Part of a small language model's weights: capped logits.
Each number is 500 + 40 x the weight over its row's rms, rounded and kept within 0 to 999. Layers, rows and columns count from 0. Numbers have three digits each. The size before them is the row's rms in percent of the matrix's.

# layer 3 attention query, 128x64, rms 0.164, rows 0-127, columns 0-63
105:502528491522555505464527521499447471531545561480454528439525523529450485523432410547466523531445462476448488499511518519500490495521478463445498521420480537569564448486472509590411557500529492
106:518472459484453561546558529495584535458540521591545551528519467572528468458520476505564451496487569513533518527500485530465511504519548476493448484569482516394465553435523484496516464491507493
103:469475524518515466486429509484488379447488494519485502573543495458508468524549576516475523477531636512463507452482509496507503478421470498483516475524501525406486518522478462513493538439550486
087:472433519533421482500470489532597518459527514512552413493468487418509511496486564444575517468513545468468552498464537497549468484520490522532555475589568491491548521507520526537507531512557476
106:542483545440454546550518514547531468478533457556547592543496404541542509510502565506518482465462642523497521490483490477464486512484494522469545449574529502453494513458511485521521487487536512
086:502419522524520515476439445518554499510522519556554472452461584501455450502485479437539472479446509407493479467433543499448542516579551492502494545533538495564455542499512559528525539521505513
087:525559447520465500509503518431467494490477530438498503450571458543493472480418462509483537498506480507574460512508438469444461486512420460467456511424430525515568410508537443515506490516472527
078:521443411463519511548538537552505582530521471480501519488487499565509581521562528572514546488532490522472540543524451466531510471434501474487504527467455407480433566510448429519490503486481510
101:551507474527460483501456463435482394556544581482519491446605540496496463537508488449532484426544487477523507491516534455510498528427507486442461501507527593506491508493529448553471501522458510
068:509469514536414509479475451568542587421486488521545444515490507566482458486482518493549443539483517499491473477406468508453534523527455466543431488499520498469496563469476495455533543413455505
067:466418504450446523522555539460548577499463461528544498472475432465559541458539518457450478547541555520454473536488486453484503504498532504521478513468485476530488517475437587570505437494580487
081:462532564514515451545475514553520584420455451459505543594489524486481449523472537526532503526510476468441492501510467455440514527498433470531499478539552496531475522566452550479477526438567548
089:620531511515471528433538433423512502502556533459515501545547441521517516486515495515531481489434503478518534463498513582484483518499495475444524471439564525502483408495515459551467554512455555
078:533533449530573459523495457526528487508481536526413520457468488507517442516507445533555488519476383534570527481484523474537486503578540409457534510434466529529526515492478494484506501538430456
081:479542475532525529476493495500495556451543471511459515507486513487563443553476500520482580463417481602458518479449529449546455515427506485546538454549544539498583445499495521558453488452507483
085:539494469518532528517543540490468479522545556481497527491499531548461494484572509566487456394526560549465461491530476476387457424549457554544471518510510518489534529474534468539494443559504539
092:473558486507497482464527499504544555543501503473509512536517497557585483408478463469510545571568450468513593499525458535485488514570583422469511504446436464493485521559480468523505538467498512
097:511477504426475511435451476504530428468509470504547445529439522488474553485474523540509468513519522407473597449489521513496430484558473497528468533497475499514548545553522578500490435514587518
086:583526500582490464525575506509487528490505536525514477516478494465510543470465485487513525531509603543558468504520436565523431551432532513487460452532506553543464551504507521451583536497453545
085:452488463457488504488537491481457503495519457468559524570465537541503535463475484514496506534488552436542569484447381464467557501452510517513497539427468583467536509501514448513452492469465586
088:543499536510435522527411485484496453501469461528505448459467525441483568481517527601530487487500462520552517567428538435475491466447501481464550426487446461500513486498479568451529469523516556
073:432467466475438489556460560499569529506564497509467471525524574494428458527518408539550522491581543552538497494517517436476498493479500527515438547563525499463501480553553487478542544489531478
074:520538530517491518444505468541511478459525529451530390607530508524536490514597481487461535477545515594528452479497545533473470404516512466475535500490526434529492509507478479433472531481496515
077:612516500488455472485510509537440597456459529453507490518525494481487517514543412524484469511447433471472483534513469498460509477511460479448498479524446569505468513544514394467426458504494539
084:454413449508524497430455512474460555453528530470511491451511576537447459488557454516431544464472438567504497524509461547544445506462550480561516525451513510560471514425510493459524524475516515
089:577472543528548462488461502489488527462489518539467528405546557462459527507406499447487541497482572468548506523524469477510514462467534552444541487453465408431508493524554453533514493534528526
089:585491533446501487518413489499479548497515465558519444526481513509494523516524517567491552518467390518481441555512520495547534520465512492459497530488492474542441573390526527519508533573489514
077:523539500474489558481539488524476542509507486470498466474548467459525524553450456590474569560453490550488466512493406541516559524533504448482539472488584501456537498490509525477489458389509437
082:530482489487569503504526504488481452480511488522478429493459511538517537563563490534559593520515507508472471441595464444521546528557526515482457540498476613464555513443457467487517547489464470
078:498463537501544504507435480468476570475489546555487585480538549452529498531490598475493479468493472453544447455540445492498520461557499455444478538576532509498482594454553500450470492491536525
075:572531446417507448523485441547516471520541529491505486478490540555505522561527495439529561510530517435544481497478557506493517468480513486521609482551421470511524512538510545511541478585489435
071:447550606486483537494597476496452510502594482487511536500482491476490563471489497481429468500446472461472435545556485525548481502513531467478499423440435495532449503453509504533494461492440466
103:486445568541457460504483491538534544530451476501478526495474500452516586503565537504494474478510611535521500529488489497594418503475464554552514449560526504410478545551514541528498473487493502
093:551558493467570527484518552473428457466505499442487526501517496577531479517496431567491524498454436530462455488554439476402491503555498483451479524410477477576522452488501479503487521499544509
087:548543460554509474467457478493476520510510609415517461456573558492506465516516482456473527513510430470451539494514453543477501436447455491464462532503487554550506455462533528569470547435490488
098:560484502442520589508583560514520614461525478549549528489489458611478504469458492517558463480468496494569488452485493512477550471530504488521457488519480479548494514464526492498557477566472531
101:492561480528526496461480516509471455510517574452449468455621500504529465526521515490465550556480493469477463533552435489449497516453462445510483507453487553457503393480526441490483539444462459
114:495466506469558554570505514544547580448474451577493566486445498582477549502464451542551504494463469524526510477473505495452516522513549487538474561496470465557437544474450467481537485576477526
082:569556419531512485500519455539420476517493557449424530451493527454427507532433489474451510504544458504510482541478476587495471511519465548440475509502460546527476532500588481461506447494529525
076:508459492530535486515542527514508482471408435540547491548466442522444492583452516505535506462467590520450497449441581431503528475530516502440487507455497418549505489511472487451520544486537512
094:491459549445452524514454541486564463462550483589585573480546482535473480485496485443568465511504461510571462498446542439432548472488492506536504519500542523495446476525514494545445522552545503
096:557519467461562431546577502522474560522457528473470528471487477567526553481487525572513545521553495502464491501557427490465512472452505456505464539501401477560440555481487476531511438503456505
079:489556489504568495562472513446405501504448508439393520493501531537450500515467477535449475526558377501520487513576452501466490487485481494457493452507463471524499533570497502470531462519500531
100:549527462446597494502522500521442531493542524446423498460510517500487536478462551534455565500482458492472486482583443550537531529414541491533471530464398502545460535463482477453517515492469508
094:512520485550540469443468414543570462483545469511438502497531502374491478524557497502510519547483522472513573512507541505499486526462516507398502499428546570470538485482474499565468534505491535
103:468497563526461488513484534545524433524441467526555521544493477564539447505514452511506428497525551487515478542431485447475484471574433508498505478562590475437535481561569457495531479452510515
103:553463416481469494502485469567523505501535592474470474457538470429538554487588516495526547496472451536491497520513446454483543569447501455541468474498528587517475544461445555495456501491478474
095:484582477438492567477519530525492455520460458562537496453501501538460486531500406538501459478542598483478506450546567516465513463597491493518501532477502512546469493536557480487503469558550444
085:543475411494595580491486499555483498543468567452526529411510519484468567465544512493532535497525566538502466480492484483515531473436518533528481501521483528556484528454416496462510467515530579
092:549556503378545527445467500400472396497515521505459463508582473458466514459534471519500547467526474514535541521527479540516493454542482509504485497479446460549493479522500558527517465508430518
079:518511564533528443497395466571502479503469522493492470546527464451497531520563466469474485524439437490535467539451561473556538452433438529518480470534523435478529535512518521534496490416453474
098:464479487476428478476501492559556529491480481590453541528520475462453454523464513485572501559505473563479490550509517518556462524528483539580499462514471542493502552450537512552488577505500390
073:433605490474454528588506480478472554524481528460480467501439516529550579487466559503462526508490552512462502430492489453493497500533434466507454491534508481521546494508515544428470496476578424
093:476540578460512490477442437522477485541460486543489538517497487510503528512454536502502432496465509515529594570532455447481469514493427437537501513444591572431484456466522463452512445513498510
075:515536523489598545517431480516471510487548497457525503501448455518495509434571473538517526585564462561496443568442436429479500488476447532460514488463506530476573448512479526486525519500512544
094:453541533507463528506468436540527447504555460542538543507427549533487449497418504542465523499450523501512530564497419582490482509470435494582538539569459510544512472512490488492558496528541526
079:546482433578508568531496528520459543559440541463541486508472479475491536517514488420537497559434510540479498486459490475478436464459490477503509569530499493545431576534473545411522509551465492
088:459542523463541561465526483400489485451475504528426550541388478513548459493509489481501473523541512514485471546555474489497486472542530556530506434450608553465499460522505453503498494498453527
086:472502477456512561623507496494429474483521515445480480537478477563523569479473466494549488534566503482436484504493484552446419525484470455564489550574569479507548472504524477477515513449464505
095:438510520463503483499485524481533500459537517482514456538485467584461540551419514456526485600517505475440604499456486514503485504570470568565452457536474504524526466493500551543575465486524506
079:544514441471473532492529479501450521489521517473508425486544501595487483411470580491534534585558446546474430446494526562505529457514496448450456497558480515480463502468488530545531561493489498
073:500480482509485525468480550468521505478500621517538466486493473443555488416511479445532462495511524498547468481472514454472495492500502474504507411447548471429535444361507479491525512506559483
076:522507456484559533562528528525466470505516473444507517436489496490559557500492577447516503529463453588490497565415479512506440541538481489555528490495532582414452486500521549467532506531500558
086:518539412490586453520472564575464548546511500512446459431477446529482591541503513564489495470516464544566506512554448500469488454514487537530511474505503482488524563494422514463546496483480536
019:512521515535473513519471496526569555521502482485485571439480515472458495516506448490492518496536438480467470433518483525563481484498492451547535484466534593500519596603489498565572471484580522
021:523479461497530501493553491546488487412474500490535433518498536521487472462486461517552456459470525441515553505522405392460444503512539522476410499521464416491511455514522508490452525520436451
024:480477522488484479464523553470520434467490557525468419508511469517556493464533539494487532528514444491448478586458457472468502492422491525443496483566562463528444451550557546493490588564466498
022:509498482428496498508467515492445492471467548512478420459583520480570482465601511537522510532530420497459510592536483527493484529489457506503509457551542477495503476468556587490495585507458520
031:498444475411461409474452500528500446538464528530464416490492511446539496469553553478495529558499534508445501531495491492455508517428443481475528500556507479545435472603487514506481565481525521
028:509486456398595443479496517586483513489489505446487432457566549486535501475574474574488551532500449455483493536502446525475487498433504489501493505522462465548488523459537566528518545549498486
038:459533409512472557548519487427482544465446494482447525498556456592480506464531485536503509480504496469537463499523474510470456544594472481478438471450456482536520542498519475428476419463455530
040:506485540491513464548552493527556545530479438528510515490484480537492501523467507516500482470475575477545637467451523392463495458533564478533548498442501420448552517504508510550484468491534508
040:491418482520460485411435572485518404486584535485576425499474549465528493527529504469513499515532454543486438476496558538501485495476501530500532497583543533509480467521525526521491569526498543
038:541524469435550478466466516569469526473469509482425511468580492499527521440541489537456542510512427443476457526587421582476480526461460500465491547494472504521458542454529491429508504478457494
055:570467490463502483536554431492556506460478510502510488560481515416493514407475517456515483478460544482531489456527494479503522556524535474525509492486471554557434569438418532417482556486542532
045:545509491503481494531489554560469585486453534494487520544548489518461531474513496549504540482520406471455456481544397545440426552488399491503509535471496479470516579516522494461523503517445514
051:508512517521475553466513546533523473450507469539582492503486503520538521477450453521520459500444460450467495429501470556360487574558434468475501498540526518508471483493457534480523520422450537
053:468501535477557531515551489487467556549482445467521550453519435595588517538510478582515545506502431548524556524486444486514453471545550435529544474505479471461516447494477488538553462491517483
089:441542487536485517490507499454502583451568504480487477475452492530517462562462503532469552501501508567432511553436532433529448500442532520518569510490521518433528395535520481544537482497533444
090:493553471568481478525487514458504535424582527508469480528440500475431433493463560511438468485548532507409470501494499474413451514481433557496451487486501525440585489536509515522479464485515511
114:484440549434501539413507503556501540525517480494565523571511477550572573506503515503532581517436438562507528501543439491544477514536531443510559510509441513494466516482473532500537522436542504
122:508443523455506531416497464575526491488487453511567496564490498467531517446476525515455515525498468436504462388554515533501440518533463487507457524497481568482529622498519531455515496455494520
129:550496446534494468491469525521522521429521544561494457582449520469462510470475495446553473564403594472523483532546506519474491575447515488510445457519548530526452514526501520443528537475522543
158:484493487483532519490502497471469442508537460514490453568458550466459512484468436511477469532487580448570560542509477474597557491487506520499529515473440534462550591532533510589457449481533527
146:459488507538475527495452498464495487501503441516424449478520571495443596481492539550534461543504510558545532557410534485474485542534463476466560442547489454441474430450488516475494455509468531
150:489447478494478501485497603469541531492553554506438469530566555490440510535539415527522543531503513482546506481533556484472488501471551427510487506587486482518487579537530474515530579492434481
144:487526536499452490421564453488540422478570476491572497550508499530478472523492478469436517533520520498526578488476591459443503486576520466490548554531535482520547489562459468495450518452553492
162:522543475480471448499556472492451570506492529435487504475466477471430505579567456531522489537473507420445531508508449537440491506523458501485516438509415532512538510514500395471458479550498451
166:436413453471487499435466511474434519416490543501506529424548549576462487472554475496407484509488496505449547543490507504536465565419510449511492521466526518524517509491539507427498506463493475
156:451452553555572460479444477563459557455531496477521441464491545514497486505401516493481586474502544460476506527527456462542469476502508522461514408469496417482474515515538428536526500519535505
138:542521523441444558560503471509475558489525492544552508534421530489526474532479507591482573455533451460512459545523511496485512532454522529524502529494516473522484508462543499608518472581475585
163:523506458505438547501459488493485532471543446485526489504558493401550503506449426526459552544534481551485543486548458497435515467518505491504524412488599535485525473569512546477468466424477508
161:432461476529534495508541495505513504421472480537432487471486535560530535571538487504540577500508465503492494522546470474515568472575486486455457534450456556411536460437500456497450497428476469
161:490472526480523528475400485428539466470464515513485533509490512475515614553477568501498475505487458504530452492524511575469474460519465411521465530532482462463531485548514490438435464510593529
161:563533455416543463528509478513445461521543539472546521520477559579519523517513460432534560523529511490542444511563492509487467476451499464502618468519487452442532487508555531467539468502512453
127:478474479530473548515572457483517519462566539472521525472486511437430574538513455408456461471478457544517446464540492465492554488465541478490539485466436530546482525421432491513474497528430464
025:502491498510450471488459573497523403548481504496449436466479503418514528498594500434505509545540486544537442528484492547523488457438431515464600491566531528500459485532472486458511534502522506
026:518498518561555558562549477496473567472470483486506546531483497578511466468401443573494451481475526448479481431487478509481522523569554501526464515430483474512589502533502463567499463528502497
027:502534503523555460510541472523499569446498526454493555527542538533525462469421453618520488496472485441492510462574477460491459548557540505506469497468456459562584483442530535523524469518513474
028:525553497476507540575586456533508580451489526471503561516521535593505485475428448583484464493515485466559507462560496451500483562544508491500424448482471464556531475485508510500521459530480475
031:493549512504581507525572502526507577444482503460473512494544501557536505494464502612502526471485491457504607459578424457512490519510536540530452498459440465508539505439518526522510479537465477
026:498537519520533508535584479527525570496451470446491570458527441575527466488478488587487488477464502502515550456532437454535482497518528493549423516437455451517566519452511525490543465542487435
035:429476507570390528536532505491453504460502524504505544543417508460452479569416497471509532443461445513472462478450551522484466488557497513461579523506514534491470504431471430496506493525512503
029:543452493481551478478460550527488487579594502475499505527570541464458507514506485458466477467493438549582599527516520488509481540513509522541482546502469435481503500599526523470470461446542546
036:579488463465517463489477532574450534484452522469500490431587508503533562498573501561508549520567482465468439478533409527516546514406508507458523511526490433494518503515491482489504550522455469
044:504501519473531483580577434514571539463461502521421549598482464500483504436480521535524482503473531448518552491534497476432507513534476485527476468398442522540502581443473514482504505489476496
052:482521542532459486595584487448503574510476461521550509505453484603464515511465480549543511465531521524492523397450469447453440507561476456517540478487519482491555528525462478525533467511500534
043:532535538462547474500518457490535545475485556502414521583507498541466501453512554548514500524509472488505565546524493502453534458493462500516420497383414480483572560514504528534528503473447477
054:528550440583494441511499508463480385456487502510478545447505494444507424502526463546484438457567485442475516536477508515507567458509497564452502500461554504454547483505501490557472492572472489
081:446498499522509550460425563534431501531511518520487497531502474539554505569513484489464457531493485486507463608530482546485516468465463509455439515526528460446480428559592473545505441517435482
090:567510475483529463516500441525508427532486566471468507503566529438510507444535499513526450506496459472537595550521475543468596471519494480540434463490467482549481530429429509466491566516476533
128:459501492531487522569474522489480469520427447548499500367504478560486487535529454474479440534500560473542427441489537533485505492513496504474502503552555463532530444501553437506456429535453478
128:482456516458514508545500427557490503579429484512506510433532494490490534552517465489523491564476573508578504454462531493583541512525565498503508459561509508607516490466495453503459505551562515
143:498572527433548529558508538481481452549525572500471497566546543497466478408526498490540513483501491546555527621498480525491540503514511485477431518475442409550465504488518504502505476504434500
137:488469461537515508446447397571527510519506565527483508535494464464534526581496539482474447505471472492532478561509497496506565454451433555528407524472483437501509541517563519542456492521479444
124:526510545463474464423516474564545440503482525600480542545503431489464532498480472556577502534477486523495512534495399506513453536500408495496548491490480508497543526501540510470494542411507443
160:418542479467462544606532469502485532527476550505474457554513532535542474503519522511499564469481510509492502421547468479491517559552435471504463482537479459545457563522537478446412504471573486
134:524482506495476515479493491545517555523432552563532470542496451585487536453508505497573572489527552512504588499543470439554477511496471452505505440461550555443541460514448434436525499470500520
136:543486550485534547527436518500470565523486513476482502528513471444417489493560515509539507561515514560535471551465468422474507534445508606519530529483501492487621516518530528454473495516567473
151:524544522571501511511428429533544521502516505557527515476438523519541486480464484477460493555395503504517527555474442616519554517482463440567539554498494466481503476476469459520495517554542477
157:447528499567492590479492506422520518558508428498530454519412487529456466472525411469532473520461441529425492473479494525562442474497513508502458477493506473483446537577508538477526485516477440
155:481540471509519534497506450458501488482460506550449543561427483575508495519521513517445517538563554532492404557529437548507468450515544513539485397503590533537459507514472496498508529512459458
154:510448487520478517559412453434472519462470493462501550423469472471472539499408452484562523467544534467490478499509458480470475535500517411437449570499484434484523500502482486467570533506445510
163:463511513469529492537515523471499506398536569500519510556493502575446551555458540438600494501478448517469578464437512476481512487535501553562447446520501505533492463518546541520522464448514539
157:572489418516501534448503437503490560450505519524461426419540477582495451424510538523528487562497472504487454420449549565503483457472492475481507459506480527529454507524512511578514492524515534
155:468529467497480500479509524477562462446492558564452532491457501431499456425458458467504444508503515477521505484504489521475522503455509497513525385463465454434598541424489503544534438525546469
149:532445440467592502520515528559510392510516524436516486468424513481586507503459512469474469484494459594498459533465534466425479569548512498528494486498499553533488523507519524514502450558508478
151:477550448503571455476483542498510534548532475513470472499557420552505491494455495538469464457500457496595474487503458576484508447519498575545526508474491498482506561462445436495502467414463570
# layer 3 attention key, 64x64, rms 0.179, rows 0-63, columns 0-63
045:472472518518486437473533471436481402448533560484515448527533531590466483460525537518442527521509480453505498539499460482426528470531566492495532498510469410444474503514419507525473509460435532
035:498580522516444547442492509538525534528521551546496530450527521469514462563485497491488568470523492512462565520513584564524495487565493479552462545504547553494513506464542577611463482469530495
041:452517520460518506531455525603501566486529439585515520496418533538513461516473486488551490428511496519555486436498542542565507499466472562577501484523510487507513529425581473491495480512554491
033:489462512553456409452435547548544489524489457536483523532449556423496530528453507413461494510490537500459492476531595527498467472459464483485510501524537518476526453471590478540539490539552459
039:495553536482548508476531608529519524509527440576506528497442478518499553539490473514591497447512465494551515482485577513561523479486564585503518468469474479481568488429541497530485440503520459
039:493468520564453416456507505492557478523496502469541515496483527383463440597473527410510519499489514471478478560559561486505413478531456514474545497469560499502497447508528516529490484481518546
036:465483533483485444515514378555622493464499522473525461496540568476483454483518518497545565475523506471481470446482463425458488501507554469539492507489446478542502518515433561490483558545522480
044:472520501518472590546506502508467413438468545465526502505543494534491503465504457558487475581479434495470456527492424536496543528423494452443511507539511575498480484545442467472531488446450561
042:512607512515491477499554489450501514544478543502442567452540460516506425578389518505543475508529555474530507564506518454533444482557471511546508479499528520459475484451497456492475458492571479
051:487464577515443406503562434512555593510513527497492485492496521433466430546461548426528519518481545506549539543511511531502434488591488515525499478460506484512542470484488529514497549563530521
050:450424551429497422475459430526544589508516494548492495515571470407491448494527538400506516563532499467496466486524515540529531486539517584504520492512480463466496530507512497545529523526504478
043:461460535534473464544569556506497521487504440539519521516448500469494465506468473444495502488419573524531508548546524534489436538577411484483476480506543486556548438555532556550491485568486536
062:482510508477489377521490473482506480431491517470517532458555472521479511540543564506461536511448550464513543486482505473614521412514488503504516482449528507564563565583489510489522439508521484
096:525493494539457466489464423498552576489518521496505501531436521479451456514501545379511501481444466523529571479501504508561409485518548517511516526454539533502528420459504466495470568514488569
092:499551496554485467532589576512422497420500512410500543507459517535509553440502454583459529467473493462460505495410452462477491527488497449472488499477543499574488509525470539503496444480512488
097:505488563421532457466569535444513584505528477516474525470527528483499410499456488465564503477494493482549485522455519528489430528555492525539522482415467480526461547505495517482458551522598441
110:519482605453521532503587565455479503544499490488474466387514515485555461488466448512542504447470509489542499545478538534407467522508459488531475481463496476467488546493460555476425508495522443
124:511456531540467453498520554537486503419472453381447479504421518447481517438541398490525543465490446446526515476499508558469505457525505494478470494499538499514497486491440528489415452488532509
121:447503565507492515535531499471433564455504445498484438561481494448517477525530516483511411490486546527459485495557486531552467574574479462513476488422561548514543468463527505461508583491471555
137:555495483493500532464515512444490500502540466433515596533517467510444499545492560549545540511433540496495606447544553497524484504483599493519513466438544508473499506490535491564501552573480519
134:519439465472458506501466506542538451580519544511446525510498482548497468549453526547494432533500471468430456500443439437523457535549530422469571491468510473494491513432529567465483557476543512
137:442550498528498518538534515540463507525546488512547494486550447508527568515558544457467506512486485419450496503450558550450515500475563486521473512485560465439549593511566508435464501556572494
131:551550448533466539553494490529527531493559524464568540509476549538506430533495491455551484447472493470581492490436545515473545451470499403513455432503560584482551476482515491464532515467495501
140:536519438473500446445461456504450560456526455481509494519492443437547495535509476482585436485531476515436513538488564499421526519494499528514532518594494446470459527475500458522435453434527537
149:519495459538521416561499565475534482455494485544454540496509470494516532471536491453474518533485442536453515478542556503598508467512412516533538449477579504506501517472478450481514458500621515
135:493447461486582505500521484506474476475540445470508513510593454431488451474480483527503537434425488483541473417548500387520548503506454465477513521498530459535472481464538540533482448568493470
119:468465505485466459500572546460539551458452452551522507528531531485540544466537457566540499554538576533516468469480515523525508573401505469512493503460517513452492490544537534568396468493487493
138:571450519552507488501469496471506513519514489457465482547516534495509526531470467486456521534460475487512469524441512574472602501542465495542454494412436473432415427426536498444535475491506461
143:594537506501532583493529553465449434494483413533491539478472451540502466507497503497520548512484452479519467581541521501544529515481514492488471479558454470543570545423489507505449483420480444
135:518432527485481487579483480507538447489584534478495503506515457499418476480511459579457504487515458464501438522434529516595464461463576539485450489531522421507509489553487458517495448441488515
138:551500532410527515452502476546443471516548508502456499484535516522548565475555462436501477455468561544427454461474545507513563494504474502468539425473548438516500508568518483506516533483418559
122:553502490583505475567561444566532493497509475561451505544484529557468556477471564445552537515446488566453493533559565500418469478504573489474518495540498473489569520499490513465461486526504483
034:555621529505494552452456518522461582539458462470449489531526488491515533553446524496461541492517409478497519503516573509561477526437517524543497507521465525477552497432538552538502440525509506
039:451508514454507446477490432449540412426550508532552446518498525563424498460581476528495519463489454487532496504500444482433516507582525471546522469506522469495445534543441565518477500518534514
035:514446523489421423501527487477517401473529508497552451505504505563453478528505503430495587549509509496476532536487549487477522424484512435508501493563565475530431452515456488522457556471493558
033:516458509548469470486472487500557400431560531506514458509526544486398460541532525496506492478434480471466533561504516468458499496546588515466465496484496530511505442590449488550463566470498518
044:472441505523423490519540474512537381439505551561546476536486527535471505520527469478473495509447513548482435525482481457426561485548467439497577493537554485519490527543452527511530530501512569
037:515507488546483521549543433485475424455502554422519514563523547470450494504475556500473464513442478496499389557486464509446449505501518418463494531462533488517501507503436512542482522513445584
035:559610460476551510526528484477466436517480526427514552419587494546473555527505493547515540556568470485479531464491476544527550468448538461503416487492468523512500519549479503478530528495460492
043:416453531567467428524533533496555517481444454560499500499415485508500486558448541493541481507440530551517530500492482464515453545560445537534570499578524520492530446526471524530466438502527528
049:438442557568466485477507484516522535518476519471488471528496540456460414511504537433505477456423549497541506612543490501452468451588491511547498510501515493504556468507518564451467526533522555
039:506469502490519502525558403524503483487501563404500470467489542521464523511526572514521538503486485508491481527504424490444493426508524417510484544444433511559496477503455561421511569523479559
046:525488529514485501506484458533520553499515505405488517496482512469438490473530559435512521521477455505520593496524509582532437470504551493522464523401485556537536444472450484428451571520488555
049:498453519499491444490598392512500556537549555497473434456520561447517502546469515485494535474477520523535450547532446529420455478520492489474484493473447480541496565494475542454515552558509546
066:506501576557416519520484494544468460607497504466486457405475557499483525539488489482446471439466487475488523495496516536421428469481476493539481480469529552468512506487491509446404492467546537
061:571556482514494530506485556461572443510473523445522504432424530610540543487480509521528541427465480526553596497444512433517490477460497479548521508506528490520530472482483498459452457524476472
067:520544439528499473500594516501496549454497525524521601499513535538490453511442510478548570478445514517513480503419517461529453538534483494478555527457477453602496501500547554512511507555545435
089:487544373525528501486489523501432493438530479504510549608481512483452503463489439573460484513507514508484452509491427445461489505500510473470447477519482539504438465500514458491566520470576558
109:494479549489462466520457412506587500488459499379521448460465510518515530464558586447473527480463470468500559489504525477565551457473507478530498499503531504500562513467474502487498454487402474
111:531484554446528503534523457427495515576521500538471485454539450490534490493513511494489454527534552490576523546578500504490450457553531552532419447540524532398524512532544466506558490556475473
128:411452511476565537509509481522495475453447501453522527537614511469460431475497517533511460588486499453499470489549495599509503472515505531514516488476480583529517517570493465435542486492549498
119:513496561475544523512499460520452505551470521458449506512538527542480450398517524549554486533534423485519497454534552468470550521522506500537511466466552537475465542477492416552453509458421420
131:471511490472451548525514480444491565557530477439493516512494493459484552417526578492400477469473503522517475537565523439497490515457481496485466468539440502480478409498550427489474462425505459
114:447526464490478471538459505419476503515500441445470400491485497482527510455515539493513461490466491512545452523499532490504532451497425481600623503467528501570519549493569472464511542504479488
130:532525554537563448491450461529467495471526442516504566523494488537470485417518485535453489606509510514440449506428474412453507466510476524570535542517466476491513471552522520562510550483523455
137:503497479534528492468498417522561450481484541475507482400475518537493443549556545579575461470468532573502473443565481509505533526487497503530482575464485450484474461575481472477467451479532526
141:431420502595472524486604496511444538562486573459519537447489509483486567485498469450574503554461496507510501550484519448511469472543500521534500526537511484445433538531508526515561471500534483
138:464428464492486435559531492454413488502464581561501521512480446490531433485475513509543541564495484492458473510536558554489579543491525449435525484488467525526485475562488521484549472474419518
134:546489534537541510496535415422487501480443587572501487559502468511486563494545426548472468442492432450513424474526508479501450528498490492521541499508524458483538497460535498474426467510487578
133:476486453448483432463524479539419558498498531485499525521544486527480479487408568516493505486425522559548435496389467503548444435484513530524475500505449550504548553459524472479473504519489539
140:530488527454465533505543547537502527416533518509450451438467415536509508443525541452509512568549507528553530470538492542527482443535461458423500536503497494482406506461596538529492496512490517
132:469499460512487581493512494537466387494510518493450452506558498476554479409466471510573481536479508559479572429515469514451415530495508511568489454485456475488518449455506448486532522495517532
127:526494544459549497469482516526548530475496502533435550486459575489530471513565475442491555466415548456458557499476472544571452527488559537544502453544462546487492503529507585433554478508486533
138:560461531518490468520444613522413475527479520566553418502498423535461472507482462506462456455473549560522584480519532482479525445448550514480521504486501515468455534491465494483470467502477453
# layer 3 attention value, 64x64, rms 0.189, rows 0-7, columns 0-63
098:509517511490516489516463529512463537514525545463606547456524504458542504467529500526533433529463411561528477475483524528529520540505519456466550451499445497428534522414440546542567470448503553
104:542505493554438437517433480467524472463467448477557512423536492526560479559476441495486501578481482478550463488507486403502484525488539456463481540480442524486432553525534515425560497503478529
095:464530447517594506459483480507518493497474451495552461510513492468470468452544442501505498438540468561467486494501430502500517474565561494459499478503590508518484522473610589455472486425532494
089:409474562450522490522516488519455476483484501485465533532548526496446565506588466494429417552418576505538507521450515527499518576449518452493537531493504510537498503449520520538494495417513489
097:432504464476475492427555456556507475467522461491510526489534491595449495538514497510446541469495527543576434510530559524480459532546492566462553441441517502460431542492517587464488516490503516
110:433532526498461485551590493472486443558511513478550519539536521515429483528570468491503555474547433505523538427494473470494531439492468565541486481512485506499469500460517566451414535492434542
106:477476561561522412446451467477558472484484501451599477458454422516583536444477460483511510505474481493505470513506531529493418502449516477449457441490503483501472500503494438551521582512489492
096:518387484532562478479496464468449446527511532473519482560550499505527488470501574504488517476542528565517445480510543520531516479463531508547501546506554441509412497471579537566478526429551477
# layer 3 attention output (transposed), 128x64, rms 0.096, rows 0-6,64-70, columns 0-63
079:480581494529526519483461477416475542488509488503556571516583537430513587538536523609546452526554480511499529460486472503537546495467494510502494505491465460449555481509522499510555535480560453
062:475563569424501451540455493511479596442575472573511485508498484474454466496544554413429536562506479545487497528470478519530459515494489557481522492531474513555528502547531535483511523496461435
051:562532499543526470492495466502462536513447475463467546512467485422489475503584485568513525517500544512437418435503467493530498512459446533524591477540507520568541540590537461552470473486473484
067:434459567461513560462510449510574490506481505433516512439508510508440456575538483556546475495472531484542522595505485521464469544537496454525513561520440469476432484523452522432506475467501455
065:491504529531515508471533449482487483504546513488532528546573455608400459489504517573485482477528458472532430510489501509499461600472510540531525556458549449547516527502493544524444525437536530
075:459497605467556523557537476474494497419430480562453466498462454456503447498564412483508516533511530485559502472497517496546526457529409495546539525522535493533555454489527558517487528492478516
059:527552514459487533478469488481537537571446521486512541492422481549560487458469576480463495515508503497530484547497515463585582503526469518489440485433459434567535519483530450575494540499432477
126:548414535487503510501502494630506509514568485490471447461485524506468482427475473521468573479459555532529489453509529467431441516510508507459493451512492494465392504429510530500520489548539519
137:522431470531454509509518487473541556510472560551483449492439582471498542543454517505523498481489491502547534512501454439442494550509494406477508549543437499495528526434477559504430477512580560
120:459513481505468542493468551442519500498503468474487555543515514508468500439472507486498514511520448450531541462468519532524480479571490504502467493452501473476486506383505620449579529586511414
109:523448498501510423505485583481502584476526442502450484499462468564499491440434473492496492500463504564521461478509551517490527504553472550539535427471491578523571506471468426535544544568496500
124:532483436534496495480475501515550441493385507500503534553473547440483539485509412474471459422554500467484477545538484523518460435526510470469580426573497536478529501473468481432493518491494470
137:502493435567495469444488459517499539510550490558602487545530520527458505488527538467506447463508501506492445528494472556474511535584529500443446442442428520456517460559476508450484474498539419
135:476521461473475463474538495533498449474484513507417441510494530489521560515483440470509457551491503506498520507498427452463502516466452494503559458561486496454432446411532545527491368543523532